config.toml
hidden_size = 192
positions = "rope"
rope_theta = 10000.0
attn_scale = 0.125
bias = "all"
batch_tokens = 65536
max_seq_len = 384
doc_mask = true
train_tokens = 267800000
Each number is 128 + 24 x the weight over the matrix's rms, rounded and kept within 0 to 255. Layers, rows and columns count from 0. Numbers have three digits each.

# up: layer 2 MLP up, 768x192, rms 0.0522, rows 205-273, columns 0-95
# down: layer 2 MLP down (transposed), 768x192, rms 0.0522, rows 205-273, columns 0-95
up205:128142161090129119117107131103129146143117158135190157120144140118122145113104134114143112116133102140137122179131113101149097141133145168163139125152165117114131135112144157118121162147111127098158141131127131147126138171153164117114111115160150102145086133088082111124118094182157111119
down205:094117114110117115147112150136090141136107108152095100131090134145097113114128154143104141120134110130152120134128113107087142137144122101089155119147134134158117091129110142129126119108123139160116124132087145140134117124121090156121152098111113087139137158194112179069118123127117159115
up206:129133166120125133128105134099150123148107131157124149109138148118131110147160089168109160156095138144126108116112102138123128145148122107113113140152107118120112117144132122143140105111081088139133165183154127099123129126110097142161142128088120134104115113102102150134111086096128137137
down206:168109153144121093143111109121137144114115164120152135116142162144136165123141113134154095146107132157105125130109121119093168113156128118127138112083113133113108105124165138114120123097135080115135099130149105105103122124089116116117138141154102157110072163138130135129147100108144079137
up207:142091135154099159113114107084091085138114127157129123093151127084122137116144077095114113107123125112136115151129164143129133125141118156107120154115155173161163132101152130135153099094103104064160145099111122096169135089099127166161152089129173110135120147136163112130137131104117083105
down207:144152130146135139126103160140151141142121097140120098131112123111126120176137113117107181102140115166126127131113123152122116132110151108182117124091147135085101171099111117096076134119097159112145080139150118112076122173138170122111120104072140110110123146156111148108119147100132155186
up208:088118146179190171100163124101118161109103120108124152138170164146127123104133167122166136158131102137126143176148146151107121115148131116119120121094139137084115122135066111122135113112109146125126119181087109100177124144126132132153087118119131133137127147102104130142189137106108123096
down208:117097124074087136131177128167148178101136131093126117074129125102127090126163141120194138110111103157086154160095110098128127115080134160104072085163137141120082136108132166138115138128141147135147106079088097098130110083153106146129152132144086127122130148088136145142134131111160110134
up209:134116128155153111133131130129160118127140131120156113124148159157161103123106142114079109139112146154131168138104148129106136198171134129117120162109140149151126125121126131142097146088108162090152153156128146136161176130123143144127169092122129159121124122131083127140109156085120099124
down209:107136153150141163126162151143136135136132186136110098130107115096092094135162084100145107126119179136149122125124158120128127086096111121115137114121128145095102115140149158104138137150113110145093095109088104099128117132157139114125102129145110076125158148131108123134130112158118106133
up210:135088133138107127100151150167137114139112150131150149158142155165130119187090171149117166115105144149052141147145127091151137148152161123166114139138124131146107091130159125168105092072127143086105110135099138136106123157115121108156110150152173163169142133107119149161138087176142148126
down210:147139127112141117140151107092129107144163151139149112155114120138124145105140140142122123107151114114148168134117177139122079145116143120123143137123166170155153144117111144137094126185141146149128113119115136133095114122105085130097128110109112201107117115155123105120127162124116146155
up211:158126140108084158097095139143134127135119147140102153105134112104170128144142139110143150137126077114130126131163119116096087122157097115169120115106121126113117137138120127159119124165167116122123149112100107120112100145151124128144114087149160126182180092135138157102162098117104111118
down211:108171152114120113131115127097143152119156146129134124119142130137122142112127114119097065122147132131131115104113114136123150125115149146123140137146134130125172117136147162157104158105121131132146107142142108116156127145134141133114125165120110148101118138128096154148112164145116132158
up212:128155145134124148189145083102147098087146143112163103157157148120134153161132118095118083129134170143133092081098116139124102076099123147140111098146104130078139074156128156113146160146151166144115126162133145147166134160159132188102148120118100147123128138117093127136132155153153151093
down212:147158077161160148101159110123114123153131163121132155121116153163134152120119128149082089147145090121154133120121136144108146137114110128119117103120103133157151137105161107124124151098130128097141160141156127164144140130110150132123098133094123102101151086136099125111106130105109120127
up213:180116129153133132131082135164084135075140136097108139098144098142176107121091117111131122162108140094152116110123070125108072179166150148159141144130118131151124119124127148150146172131160095087156207164132173134104158154170173091147113096073114107104112182126110134102147104132127139152
down213:111098106129155114134112127112135156138132159157089128139121129106150141136101127065161132136090105139155156135160138152109083149135165083196134121164080081123123168162087071161125133106129144095117154145054099146175101087131130092087104156140137131134127139083135117127118130133129130148
up214:147119106114140134113159076163130146097153120118195148128115108122156151119095159110114144140105103138134115094138094137147113132138112081162167145128100111137105128093170114090133137145120164116113114119150064169108137139113123130128105094106119193151139121131076125175130094107132073143
down214:150130158156173107150123134121090112173084156147177112163148135071120132146137138074163103147149135104149130097140124147124174121100086132097116144135109126139159166128125129099102157139088174149089137120060156132124113145113131140113128106114124159084117148143075150129130122109150117156
up215:120143182152146112143135135137115136171150126145109168096135097166168146135091131101077134100125135129115084145152106120125133156145156123146102109139149121118130121121176094125157134113165175074144081130152141138076138109112147095149141116112167119105148128138146124104141107153116077177
down215:122130151131116102091152175156148120126169154149100097052119145082150121150111122134099115175158161095104107167120100093152125101113136153143134117157113128147138168165142163098118133080142144124071108108119122115155112114118173149154140119110072182106139108153177066144120129149101100132
up216:121098137111131144154131123123128141141133124080151114141147179165131149117153126134103130084079174128115139128159121142132181130131150117114151099104127099115115162102108110117144137115131144120150098100124130083138130125108134144146159115163108140104118116120113129117152147169129103151
down216:134169109126114135099118147138148137182113144181142130117096132135179117122114133150147131101158096143120135107125122100127104114133158155120133103122132148118130127090113142111128106099136121081112160134131158136146137149133092128158154143153120118110135107118110122101107144132099146105
up217:125117085078111115141113114148130137145114146119155151112127119138166124134118170119146152148104118106106103136130158099143142136127083122138101133117112090123097140126172156130105124101159108140140140109111142096071157111113135089133087167142136100090087147075122131142146086125134114159
down217:143137093106214120142130094116092162102147128142130142130124132113127143104104148127100167121143146133099159116138125095108092141122123114143145147138105112097134148073123139158076102111169141087152112174101106128126139129142117105144123128161107154128109151143106141100122095120135128144
up218:129151140144121112117094112144135074130095089155097084125134126125114134136052144108139114151136142105130186110139157115136096138112180099121116138142072126152128187183152143116168115117104113120153147113102101122137171138134088136143107141095168131157121105137107091130155135129137097106
down218:084160109107127120135168140122145148109153144096110120134098129118117149111125131121120133119088070150111125114103089105112172109151134129117101106118119113113098107111139137110095139094139110159144131136149129103130132090110088129107126115104162138102121143136118127151088140133124145104
up219:148129129167113132109135149119116153121104133123151148106125116123135148150117109111129125110121115156142126132132090131155115132127117147138144114148135071105117127140141140168109141090142139093169090152100100101144163125156132083160130113110104130159107133150139136133116140148133163129
down219:124110088108128138155110099123109132104132146135102146152117120160079126111144145102167126112150096113119115136141106128125125115114151122134150109131118143122143140123105111142137160115135108144122126116119162096131151143126138117140144134162119146133100149106140126131126160132118128123
up220:136109134104118117130111125148142092129142147129121136080099142130151123121080120162141117155137157164159132079062116141093118083129110097088116108126137113100155174150074090142110082147130136134157117144144169126141119112118118113100137157148134129141110135119086099136139080138164101109
down220:071104089153123149136121108155134104128099126127138125112139092164151115052128110119128147194123100170138146108044105111122120127097123099085143129120134119079142201101094108114088099194147102133157109148141185176165117104134096132133121102175119123150136098143083121189150122148145083125
up221:118143149113138104156136108119150139141124121159171117101106127125145145119139102102115133135119141156122114170098140161165113101123151131150100076146090144127098121157122123132137186086156124110100125159163136088122105148119144124086171121124112119094117147140119138142119107124104125121
down221:143117088119186102182138112117163120108111097132150092071129116108152174101139105164138139127108129182103149144133155146138140117146160148125150130142141086114092139127108143123150200075145154119094113144138151101136161132160143147098163141180150100131107141130089128138137121113077092116
up222:143150131122149154136096112121116111117135133144136099143124147155144132136107146119141129090117128114148108112100190100159128103073096116120123159148133117122145160080139122096158115157208146145142139143135136144137131114137095138132110102109155132101105149197129123087102140138148073115
down222:117159160131125117130114105082101131135109177123073082160120158115157113062095163154134134122127128149164152138137205106159103098145110063157127153131137118081154149114176159135155138132145221148117136131155141133144103075118136148154123179100148151133129175138160149108135139163154104112
up223:128142137151128133112131157112160128097133124110167126192092141089134160140131164131152110143170115142103158157134100132172106147136158101149147156136091161149156135137162143093067140105110124127154143105159152142132147168142146156099107123128122124123114119115152145137138131146101123147
down223:140120119122106126125101118094099118159131127157153173137136126146121125122111105159152124134075119119099152131136170120139161173160178115139117101127078099156127128132116092157142134182123118117110108111132124123120120147116085139154158140133164123120149142135127146124106128119099154151
up224:160157090145088127135153087137148124156142163138097142187169105139099150137121137127078123119142128121088141152143149131124152119123124114127155137113177097089143113136142124125087130126114110119145138099160177139118139134119127107136091126116141099172154150143167116152124119116121170148
down224:159138120126116148141124115130116113120145141112109113154122114144103163099161141147096132101114101148099158139113145146137152129143120167122128138189166104128108120118096149105131136103127098167178157128107173119177135136100141137120109146143168156122154126157105109137146131107126119163
up225:178136155116112108142127090106095134098117148127109132090143103113149131130136166152082169120096151155152118137157149120089140102114112136102152133127174160154145101120118089163100131127129077121120129101124117137109115102158123114148138146138128134164117150101134139124105142159116118150
down225:152153145117110140108127080117122135108112111139090107120122126139113137098151158145120119124099121139162132124171147110140139121112115139128105112127156158113099103112103130123117130145115115090170114140117122126116109116149108133133147114139102107096173152071136095115103122078137140066
up226:135135131142147114104181142137132127138162129118117112155142139100117123094155170156130134117082167152173138151157154094133153128141090073103116121158174153095152152120147109119089117109104148126106056100105118091146126146089114163132169145105120086125119134181121109146163095120140124135
down226:115106124132098138129122107107082164118105140171129122207094126136121155107086088158129153108106118136160115126114166108165115130139150133131152147158135149138129138129184129120110111160149131118153124084129143126137177173148135134165145085128097125129140126101139129088134152136144153120
up227:121124127109123109166127130144112116164125138120141127143126073134109126147171135136169141166171159096171142139100117166129165122128135125149149145130111125118095144144069086192133098098139140150132169115161135121096109157111143088119162138074122156090087143108099103121163079128171122110
down227:160099092104158091109100115100115105083165144110107098119118099112124104131116166150155067116139119116127161152090155150088150089158126117120118147132142128109119149150120159170092134105148156140170131112154137067121081137085170142164084152109106119101124144108095169139123146106146089103
up228:133139153147149128070133129146154079123100119127121106133122150148095152148137147131142137166161141109127107142143121149119105111156118138088099141096148119112136150111102123115153147134128129128141111130129110121123168108095137107115157155146118115122120143130167117116176133151143121144
down228:145177115138166097097116143122145176141146134123117089127177181114144148106138134127144148179160124144143130128111111122129112110097118090098117143125158147091116148104141086131174212116181124132160115113174114145149161135119171123096130141149165149117067067111153119093138112133130105108
up229:123146113139116161137102092133171131084094141095109151137144141106129149115136143108099122132111142110106140164114137162105104128114155166142128135130157156104123116147098107129129121148143114122105134128122154099112130151129128119131137105136160115178085110110108088135124087174106099154
down229:128118113160139079119135149143162133125160113161106092156114148108160094101114121118125155162138100117129112108153114120135142133121124118145111131099110129125104141106110149132134145095119165154111109112129091127113139138156125122103130127111113142141167124165125156122150161070155151192
up230:114138135090092143085142140104121123100120080163167156094172082122143123091066164121094140123147150122091137114106081102142130159153174106162137120080105146130133112118133171083106127145131162127119112131130122146142177172141153127135114149105127119095133120142096129166126122148147088110
down230:127115085101112089144101109121154149102127115130127130168166174101131125130120191152130136120094131161118080104173140121139116138128146155096115143124159136166102131095110117158140095114124117151140138169128059130122113163156147151172132122170131119110133131168106102111141144130153108150
up231:128165172118115140104111113131124119078100162140111193119130136143127129091150117138143129097141159148120135146150097103135132148177146138148155143142080069131083146141146135155120170079076101115126108071101100077174104110085137190134126138107092114110149152105138149153125136127152131117
down231:109103125092122135117130110134134082111102127137117120143103159146110083179125094156136141152147095125134107151150126110115125103132129124128144147144122126095133133080132213126110161113150089161120135135128132137148097122115069145115114117152119138138108129115122052137137136127132149139
up232:153154139156123135133093135156113108128094111164105096113155144148120124120152084090113049162108185109137133144121114127127135169129094136146131123116117148076119135135136084099128083103121116139115106145139126191133145094115128146160150164112148172129138099206123100134135123130153071123
down232:156128134154170170138130118172134147136166101131116111163160137154113074111154127125120127123126097148097238125159127128152101142188120122144116143158096115102067125142094128109152147137111159125133111139107160137126064135100116102103126160155125159147111113175054154112128157185160108130
up233:116139123124106113073137117111152167135116127133133102095131120111155161090127101094092110169154128114119095161110165138107117094138153168155175122115139134120161136132132178099126130116157098143127120121118093130139115116133153131099092134116125093155131158109104146130147145174167121111
down233:155145150154098121079082094148157119142153112117103085132103145107143096125101108150093125100133109121135110110119171110100128091144137140143148101130137177133125137160152113181139113143135085126112121113091114113121051107137151088135119106069137145121109109157113113160166164173149096096
up234:126121125121160130175144142094107115085119160123132110094115175118122164107121127139121144167167184125089114099103116181106111156139128081136122153122112119156130122172120155134114148153120187121121171134164087151137103133104155140124109132128108116085123139144113073152161117142112175156
down234:149177126144081103083127094153123147160158130142118152136137118147155122137108116113108161095136083113145109145130163120116143099106150145117119128122150145110110132129139100133132103107121117165128107123113129096135133107106141153112157123104173157109099108105132175101132146117105154078
up235:133148085154178115147142097140116070106152152165127099168132106125139113094131092105159107155102177091123143125170124136114133094100146102163136123092140130129099134116173116164132097122123157103061122133110049130136112157104097124114136157128147099079126126108137104146133113139119126110
down235:120120168069103143119109132095107164161135095183094148097145163129154116132168167174156146138164181125128107106152132139105123146110119154132141152133146102148149134185117135106166170116140106120149152119148141100130147119131120148150125106102108139103122146122153153152130128120150160151
up236:120143132161152165169076123140101125118106174114161130147099157132166155142126143103133123137157125140156137098124138167109103117138109104103167114148144134121112154164107144099133105157148147096161136142160084137096109165121112120135105129093147143110074125123104088123136088137160126097
down236:110144122116155090120088161145106117093115152086129128067133102147113145126132121169109114153126135145135108159111106123092139143118097156115102152108194124134115185122109108105099104129180105098128100132128141132132142085110155151109136155112123124152111143078117109147128107137153094143
up237:138116104136091106152117086118111117133176167141124150155170112076141106149106127102102152186122112141121098147082164114085133156129063093110117123129121154144174170116152141109126071106161123101171099135090163163103154086150146089122138083135151128133094133133115155128094135104091085116
down237:113175156170129135129098148129159133116161159119161131125134083101160182166123143122049095190131120114205145112143153103136118144153147113132119170085119181164111153160177146125089117048169150108177171119116107128121093146178094072132112106121151087107138109188101172151102124139112127159
up238:135114129103117138150132101127134139103125134119131109157127129184128124144077127139158117104112133121129139105099136110091154148127130111099130123109126098150169170148084115136164131108128087159137120127105121148121140105120132085143143129099148141120143093141117129125106155095097139106
down238:117098136111125141148099100128146134101149144135116140137150137162113083122141131136149108093165067152137129149125129116121128142121130103095142145134142133138174129114095133148150108124107135131127105143128193125159148116133125154131118087110153123130112098132137131103136124126114142116
up239:138160108123083138117149133132165130162096129120157091128138122137103143125125139134102182114181130158145134126156136123125130141165095116119165111097154080144141142133118147112103105129130172149132115133108120113123169139114137124142116150148125135113127113103089106129135124163158126140
down239:109129125135134123124109109110106153131151127090135185142140150123130137129093102118124099161116089101097122123136105151134096117156132132119108123122106179124126132110140128104137145140170109086092124128151117119126128102145159112162110088117145091135111159142092113135109151121116096107
up240:128138159159149136116115134120107161125126135050157099105161130129100142160120141120138071180116114159117150131120094111096125175157124104145107118135150128104123157117146129123160132119126126131150084124108094148151115140118124122154114144113158120149126129146147126173131166128131156146
down240:144175166104120155117140113142092151114107087148093149139180112163196112148094163117067137143155108139098165145082106084075116158152118123146115130142088162116092114122153096119164118126086120181136140124092134138135121146121103137153107141116129130151151127133138109149144154122146117139
up241:152205140135137140116099137152146146106113143176101070134120105137117112130152166122104156096091124124137122122145147118115102126131136114110133165110121142107144140136118148152104084119155132145100142116146126132124132157130139126132156118093105119188091130116130159159107100136103136165
down241:108099112131135126089146078129177184155119121148089091108147085093127114109106121141115113122092133130168100170118137107120111132104132135134151117073134138114155148079120140150151134124142127130110139142146104163129152095143097154151139125148119089193143149114176189137106156141142135139
up242:122147157117121099121126138147116070080145121121161170141127093092152138150103155157116110101124154105148096143124092139165128149141128125182126136143093108128125110097118179121089148121141131127128149129141069118129113120131136103099123111121154147109086133164122136120088103133114173130
down242:125144187133187138120130166102077140114163149078127124098118123171105147164118108157121123162099122091096137162115150145188126101109150147137109127178094137126146133136103162161127116096148123138129140125128089138144097132137138109135144130153139134144163176102161154114070163125166115101
up243:164138095103113122176092165083146126123127126189168174164134171123146133126121175103141149142161119100150140095106149076133114166147093100180059116115095143176123105143146145121183141095127093096151127115112093125127096176132157103138165127136103094106124092156156125138192136129123148130
down243:118117100150096089132128102125123080150137192114112187109127132091129106155115166088135108153162139113125106089120171114127144122166151122092189121080129112185135122115136182084134086134141073137136166098143146144120154140144115149145113069114138117149110137193170151138158152170143091153
up244:165068124147137116135137090116138141138107152178175111140119123191134107182114130131102123168108126075170112118109160165128106133161118119107145095127174081131138135144107078099148099100183140104080155138117117117112118145133108158146132114100184135083134148118138110048174113189129119128
down244:127094167155125092120174112160109130200127175131135075133158126117165141159126127134078131079136119133128151157184148089110107117153095110116137149143094126109104089129122128137127117109143117116119144103120112083102135137108139083100141139127150163099072112163138063113152108122126108116
up245:119124129090150078116110116133182189175105107144176112102143135118185133155136161126124141156127101149121086142178136112106103144111095115177106125119078095153138166117139150158122133131125127124144126159142157088123172131152157138131155159133152124138119163123072114115124100133141103128
down245:100114121129150118133077097124097099156101126127134134127102086130141111116140110127120147139135137132185125148116136085129093146136105127153095105106128102153163082147097165108098133085133073105131138134174081160131131152073117123138137161130116111096087126114106063162139080104111148091
up246:139140120135119093136100080085149133105128152126111126136106100097128121132089186160126167118164127081116110102121106105140143113093104105137157137125097136144122117113118121158077102123102151111139137093137109131082114159131072114147130123120112114114127181120114122130102104123158116119
down246:094157104129140128153125211104105116129077157096126136133148133130158114111084128143152124102167113121102119149161133117127136160151115128133131134169131122159181117113136129154159148121070123108096100113136076124145152158146109131102110158128112155105090102178118166150141138143091094129
up247:153134100133100104112084107110136117148150114100144111099143115128141145154130101144085127133103082137152123088114121154159111172121116090111115112097118132082084141100135123106124097113113105149103151143138177178112126096120120127142135083119124123130133143155153148126122139119123176100
down247:087185131123105101135132133082095123128125106088153140133107150153150115149125146153131141106140141157074172102158099133166111153096081149157123130115180135086134104062135135081141107116142152150119132163112079121126125147168135095104112123085152087138171120132130130149162111133157116109
up248:141108114112117108102136157211111138059112136111100134132133134175115118100153175097104123129163135150123116099152106131095146167160120089128123105134124081097129164172151104143125126114124096138172142140128117151140161104134147146128105093137156104137138114119105115118132148110140071114
down248:121109132118135146152121130117150129129153117116100106112140090148114136116138147108134140077083116134132176131122143171127072109085117126139098160142138123152108129148097126108125116134098160117116132110133093144095134074081136109146156177149138128108069152112169128115134125097120163127
up249:133137184139146132142137097101164128144132082153124153134126145108116126173144121153131138115148113099094100121147167116122107136123091115086130135127121122114143138100124111164138067122155156116143082103098139112108144099145124127160157107093107150131145152169127162112144125140108170149
down249:134078134161125147170177142122141090148103118109166140147121104150171134123176103140150156146132102158091081128121143128153145114106140115119170135141098102136136090156165107185149119133151086140110078162086131150138160154129106121126120147142129096173142136099127201127131118110172170097
up250:138105139087177175102112105166141123102123113126081167121152165147130099170135139142136117067090139121162133123106134120164124104117100117151093155163097181116108152086115164109099144131172121128085124076164160133122091136089144088127138147110137167106111125149109107143139113126179163098
down250:137178159103114113147130122106158114098174079095102145092143146154103117156125145110130154154123164115176108077131099130116156094152131135135139119113126154132136112116091143150138160166105133171100167125134096134182137120091188132119148133108104081116094116110124075182141089155128131155
up251:113119153125090123133111153148123087116142134113076137105129114120148125128155136123097105172141133129164098153087161136074117094083115168118166142114134101129151116124105070124144138131166161135129149182152169164159145142121134132126122156074091151099164109127148146098163126113115152122
down251:120128136152118142106111133164141108149081153111117105160129137136098134127159136093124100129103077148137138139123176174110132119161114116101160145168128142136108113116122155117110093072147120145137153130166134097145087164112152112096145168121120112148110167112118171149133134117134091128
up252:147115147149142120119088142125174116111074138102150136103095126161132124082083092116122149111085120110141141125135110136111119132120102129169096118110148149114099129115132131138115135136117176157081058136134099098098093130139128151111137129168149105154147094099102095138151162128127145160
down252:137154136112153109136115131129133149114154162140122111145126101140137144117132090152142183114149153142090130143126156157147140131118136150128098130148100123122106102168125131134127096140125139141160099131119164115085139112132086131109126138129111106108174128098127129114096123110166096132
up253:148160165121110098091146150149114101115135125113119158121160125140115095153141119134121132115089136137130102091126130118139141151144121074154146107105128118168153172106135138133127131117127103129112083110113096096154080072128158156148152115137103156147111073118117166134123164099108159163
down253:121124095124138141135089144071139148144130103152136109126132150104117150111142109153099122144136133136125105126121092107134119167122115111144148134109143198074098118147139110105132122192131101109125135134129103146161143154117133129114101118128102134108140101143140124118151098115155115122
up254:083156116104135144141122115107107070091096147145181102137146146154121175150095124126118096172201143143135107123143136147137155158083146108121105114164101151127171133085091108081122112126150142122144094145124149141103137153158162102127147166103134098133119132145094120164175135139174094108
down254:124088148096129125103122131124107132104117160100121117119159124122136107142147125124164131100100145105146165130166156151141111107101149122139109149121129149095085125145108118106078108106087132124155096141142116135122113105137148170129166131099136125112075120091157093142131142139139123118
up255:105148136081122122118128100069138132135131116081116137149075156108135118069183151120132137142152107163104108127151131148173110107123158107160128158145141158115127129154116124152140116114172134141147150124138136087127155157063139170135097082122117126129132138110142179136117073121170107157
down255:106093157117140123155131151117122145110148094111152119097059110145157102135141178131155122128122146166072154140095116146147107140148143102113143117101117118136171178127135122129134134116080122142161123108129156156130113124097127116109121101102170119100124131098130162123129140121111139113
up256:143089166153158129122135199101104128108106107132119108142160103116122168135128115173137111110151166125101065126116122125132127096123169130166149117127157085109112108164099130131170169154151153141118136131118053144145150108116157118119141117097159161122131095143126124161116143076156159114
down256:123174137119112160151113103104106129081119101096142190100122097142069149107148095136111127115104174097135106113136108178143165142134130142133154137126104097140161122113124148154122109114084127102134109091172141103141129120149090115113166130147165108129127111123143129159101124143083102131
up257:180168137105110127172065173131095089110096143133172162119091179133146118203103157168182149106161117154121109125136122125130115141093125109115144153139101149117117177079079134132123133148111131132118154145125125161146133163134134105121141109083156107101099133144076168130127071131142099144
down257:125166123116138092076111158137082124125109115098087120146122151151160138118158161160211167127133123154130097131107138171114125095149112118131152149154143114102165178127075118100144124083141136096114116162088117124140128124114107138091189134115173120085103151067146124113140064140099121150
up258:096108090104105110114099180138136137111133114147122151103148133099182129080148111109136149141079147136103098166119122132092120137135116094132089117104150115109100095149186168130145113081148038120136134132121109125099136132072168104157156119128109116184115100132162107131165102083122125152
down258:135099131120091132182179135149141132112127108127120139144108131119112123127152144146168081137142091080091129111085138164137169118109126134118132151147123093067124149171151117115107147113125145162130129167135120123120121112086161155155102096118135163118129110133130139130183112138110155123
up259:093129160150115086137081110104130128107107104168128148139130159121154165122183098142081146172099140137129137196101171134094097169154093112116150170145162132113138122130111141154141143121154127070143146124127094118142115167103145132130111119119144107117110153134102103091166108129107146157
down259:158164136128108144146131111143128117122138127096140112128138082122108134159124143123131097136117130092141133140105127143143127160126092158094118110116109092129149169089117125108125096086100116145113163126133126144125111135130157127128120156140105144126123157098121123128130139125140124078
up260:126138108114149118134103100162148168166122109113112129118145149114150128116116119099164135136125061178133135122107101118163151144092148121137133104169136088141134100092111170144125154080171096114157099135132149158123093135121124094162086128118151156137137115131138132111100142145083118121
down260:139140100101126145121135128137122092109150091142139129115139134121155157104150118080174143117115125127132124153180104162163107114117172128136132118132065135099175169109095118127151127093148100110151119156144119132139128111143115088134147143122166195138100137134143135150151092104132157152
up261:107161125142143120118124145123157181137117105106089114097121145168148106126145120131130090115107160126154145107127164116086116131111152174107111132135146151118153142154099109139162116131111144108148093147122125098138102115133112145117170135131136113145132126175136146166134164103110109121
down261:120182132152125211142129160135125112150159123138156126110110152141180153108130145147094119075181116103129139095143178152135115162115143096165127131120105150122140131154126115143158130125133113114095159133142149104104174114126120140118069134127163147084133112141105139157109150124131095111
up262:145176121088134112139144116122148109162135144144132103135102127112110145130143138113135136127152148154130123130116168153105149130135091151064136159138121105139193127111112131105110131185146151097125171111128094182142106115109111173122131147122154110093107131126124137159113096106131119134
down262:102155161130142136115164148129111121117120134126173129098138124123106126115147148108136104173119106062146087091126164089140145135132109103124131142118165163087103125134111130103121116147123153126142127121180136119112147164136093147150124153125151127103085135128130130121101124134092166107
up263:157112141112121163094142139117130140177117121127133122172147129127094142126130147134115129115164104132114108097125097146116117136102147090184133158127108111117116149149106113117116165121098132140106147130124168150147138163098104138141138131113106124148170128161105098144097138084140166107
down263:065146103193153141148123146137126154110101150108105130114105122123160159119134099117090153135092135150126147134094106097156176150130103145145123143100154137156131095116131149122139136126126099097134133136135111106110132143155127096154125115085161143135132112119098139101156128149147143155
up264:128165161117159078091127106183184133126121146130146122135118103119138130125147094121157151137078123107122133160129147138086126091097093151175151104100089162163094170142161095111120130095120072168149147128128143166103112081117157116113140068113153120149138102149131142120123147166113115154
down264:136156169127111100140078157111121156118136123089120157123119152122140137086160115146128165131109164141144140152098167141115104133139104126084116143144098129145109160128116123142159104124121217139141107118167133148101157097122173168140091113112119105113154131103176105129146116099127153135
up265:100157163152102135124146122134152154116140133096139114123085143108133123117154132140151163139154109122161167115177087148138093120138131118143150108122091125100084106134165135159128152104089144118123125137143076110141094138127092149096144159124154103135110118168158106119145137072092117089
down265:165144139125114149132099168069154135140099170155155096114155096083123138145124133137112146151143123153120134123141115122157167084105122142137117155133150157154153113103123111150117103141118147141129090113110111158115093158154151150130117170102092131122127100122146158121127130133127162166
up266:128142131122126133109137108078159121119144111128132147130112155106153100076127097159131144164156125144077108092135161131118097120124158134111165134119125116125114137171117103124177094098169094150121132131055109099174148147126156132134127112137148123122125180139118167145161108108144120150
down266:107125132132115136113129130125132146150111092195173107151149105089148131123118120172140141121143132121131079125146128146144130134125148106112168109110157158110141130149114159121090139120111122161111127109135157103164125111122147127129158096080129151152169114108135127115160150099151126138
up267:168164139141122151147101106099153120129079144111156105097136142114116128163144193095148114080157161091111145115134131094104176119139135142139133128106093136131157093105145109155113133124092138107152146098113126121097116172149133131148125128170138113142121105085099128116092112134155134148
down267:135168096124129119116142135165126147139161105162137119130129118173136107079144099151118129157151133137107122143133131119096110154137113094126133131143169136123108095149145157115143116159136110123141111155143111135145102091132118088117114144114144135110120150158169132090166114120089107093
up268:112112131150099117116171083093124134147089134133113083144113149117088100111146107153136102117092151153087141137150110163111105113128134169124149143136145094110124186129138153114175141082119121116116120118124134140106113150070125119130134134149127121132061142114112105114124150138089139160
down268:158156098171109154143113091083165148127113111154148123137138165097136178139118120134124145145123149153105141110170179122151093131138149126146131092106125099129112131099151097136153161144142145099154127136164157150126140132104121113169057130157137129122083104173165151117096192151148122103
up269:122114140143142139109121128140142100091097143147146143105172123108114116144046130109100161151159123094083107194127159126158150154175092128102152168101152152177158121114151175101104101106163148107120156149131124107092135134081153130163084091140164133130076160126115122137137165126072160160
down269:162128117117147142115108169122133135145145133121195125083164141144145124162114171104107156137136153129099159099103145109153142094136148162119134161111128155101076158139155110134137144106152142110119125115138101080115149163129137109166099091113123089116164112122128110126149164110138102125
up270:141162168106144102107172122156182135141106149121146157136099148089136121129122134106138110112131120115177170092134172107115153087115133123170143139148184132144143163102119085069141114162120139109142166114137129109159154141116137142181078190124120148112142181100113071146090119116094110120
down270:167172131095188143125169109098106134144120084147119121143159150119124142152069166130110111118158173145146162085093147158100166162119177188136176151110146159134160072120170119136168113134115177090120107132145062095087113072098143130118152127096142110112074121108146107131142222159133134134
up271:121114139155150104120144085107132105159118123144162094107111092160148110157138110104148147143102188144075101183148101074157167106092120134168148151145101103104117118183144108156146140153112094114124129162121121110187115170156136118120152096122097108106120148119107119108121119115102100133
down271:130132141158125126132145166155121107074147110173107139097102097131110119100142107112086161174095119163101081121154112147100131125076115135143171131125148152093082105129148122139174133124131055129110106144098059185130152094119134124133156124155183114120140115174130151132104130121108128209
up272:106148180135125120102100143118150117091132146133084163125174076136145157113123131107095136083074105119134144127173155129124114135129114094102125118134133125135120152129158093087140117107150138140114104131104095161119118080111124111153077081157154138119136120133158091119138166112122125144
down272:088116149189107188128133111149113119153193153137159126141121064124165153121088086092077124123162094136125127101155124108157147143111100112158141152145127091114115163144136132113131130103139136145115147112116111107102099148109134121147117104119120152134160101102085118135178134170145126146
up273:109124158126183189134155123148130111114117195141145116101138134143150082093105140131132129208158128153063140160109099106137168122133090122119127109109158174136110131168103134164132140122165134105126142126156089123156111109106158152068108120103147146106124094102141159165155130118102107125
down273:106171118143137193130124081073097133086120105172128108138148138115103115106170145104129133145125132116126145113122121107134144137111131148097147096124098142151100065142126100150120134167134135137084117116139132114125106137101157075139128151104145112095125120137067120089072119155115157153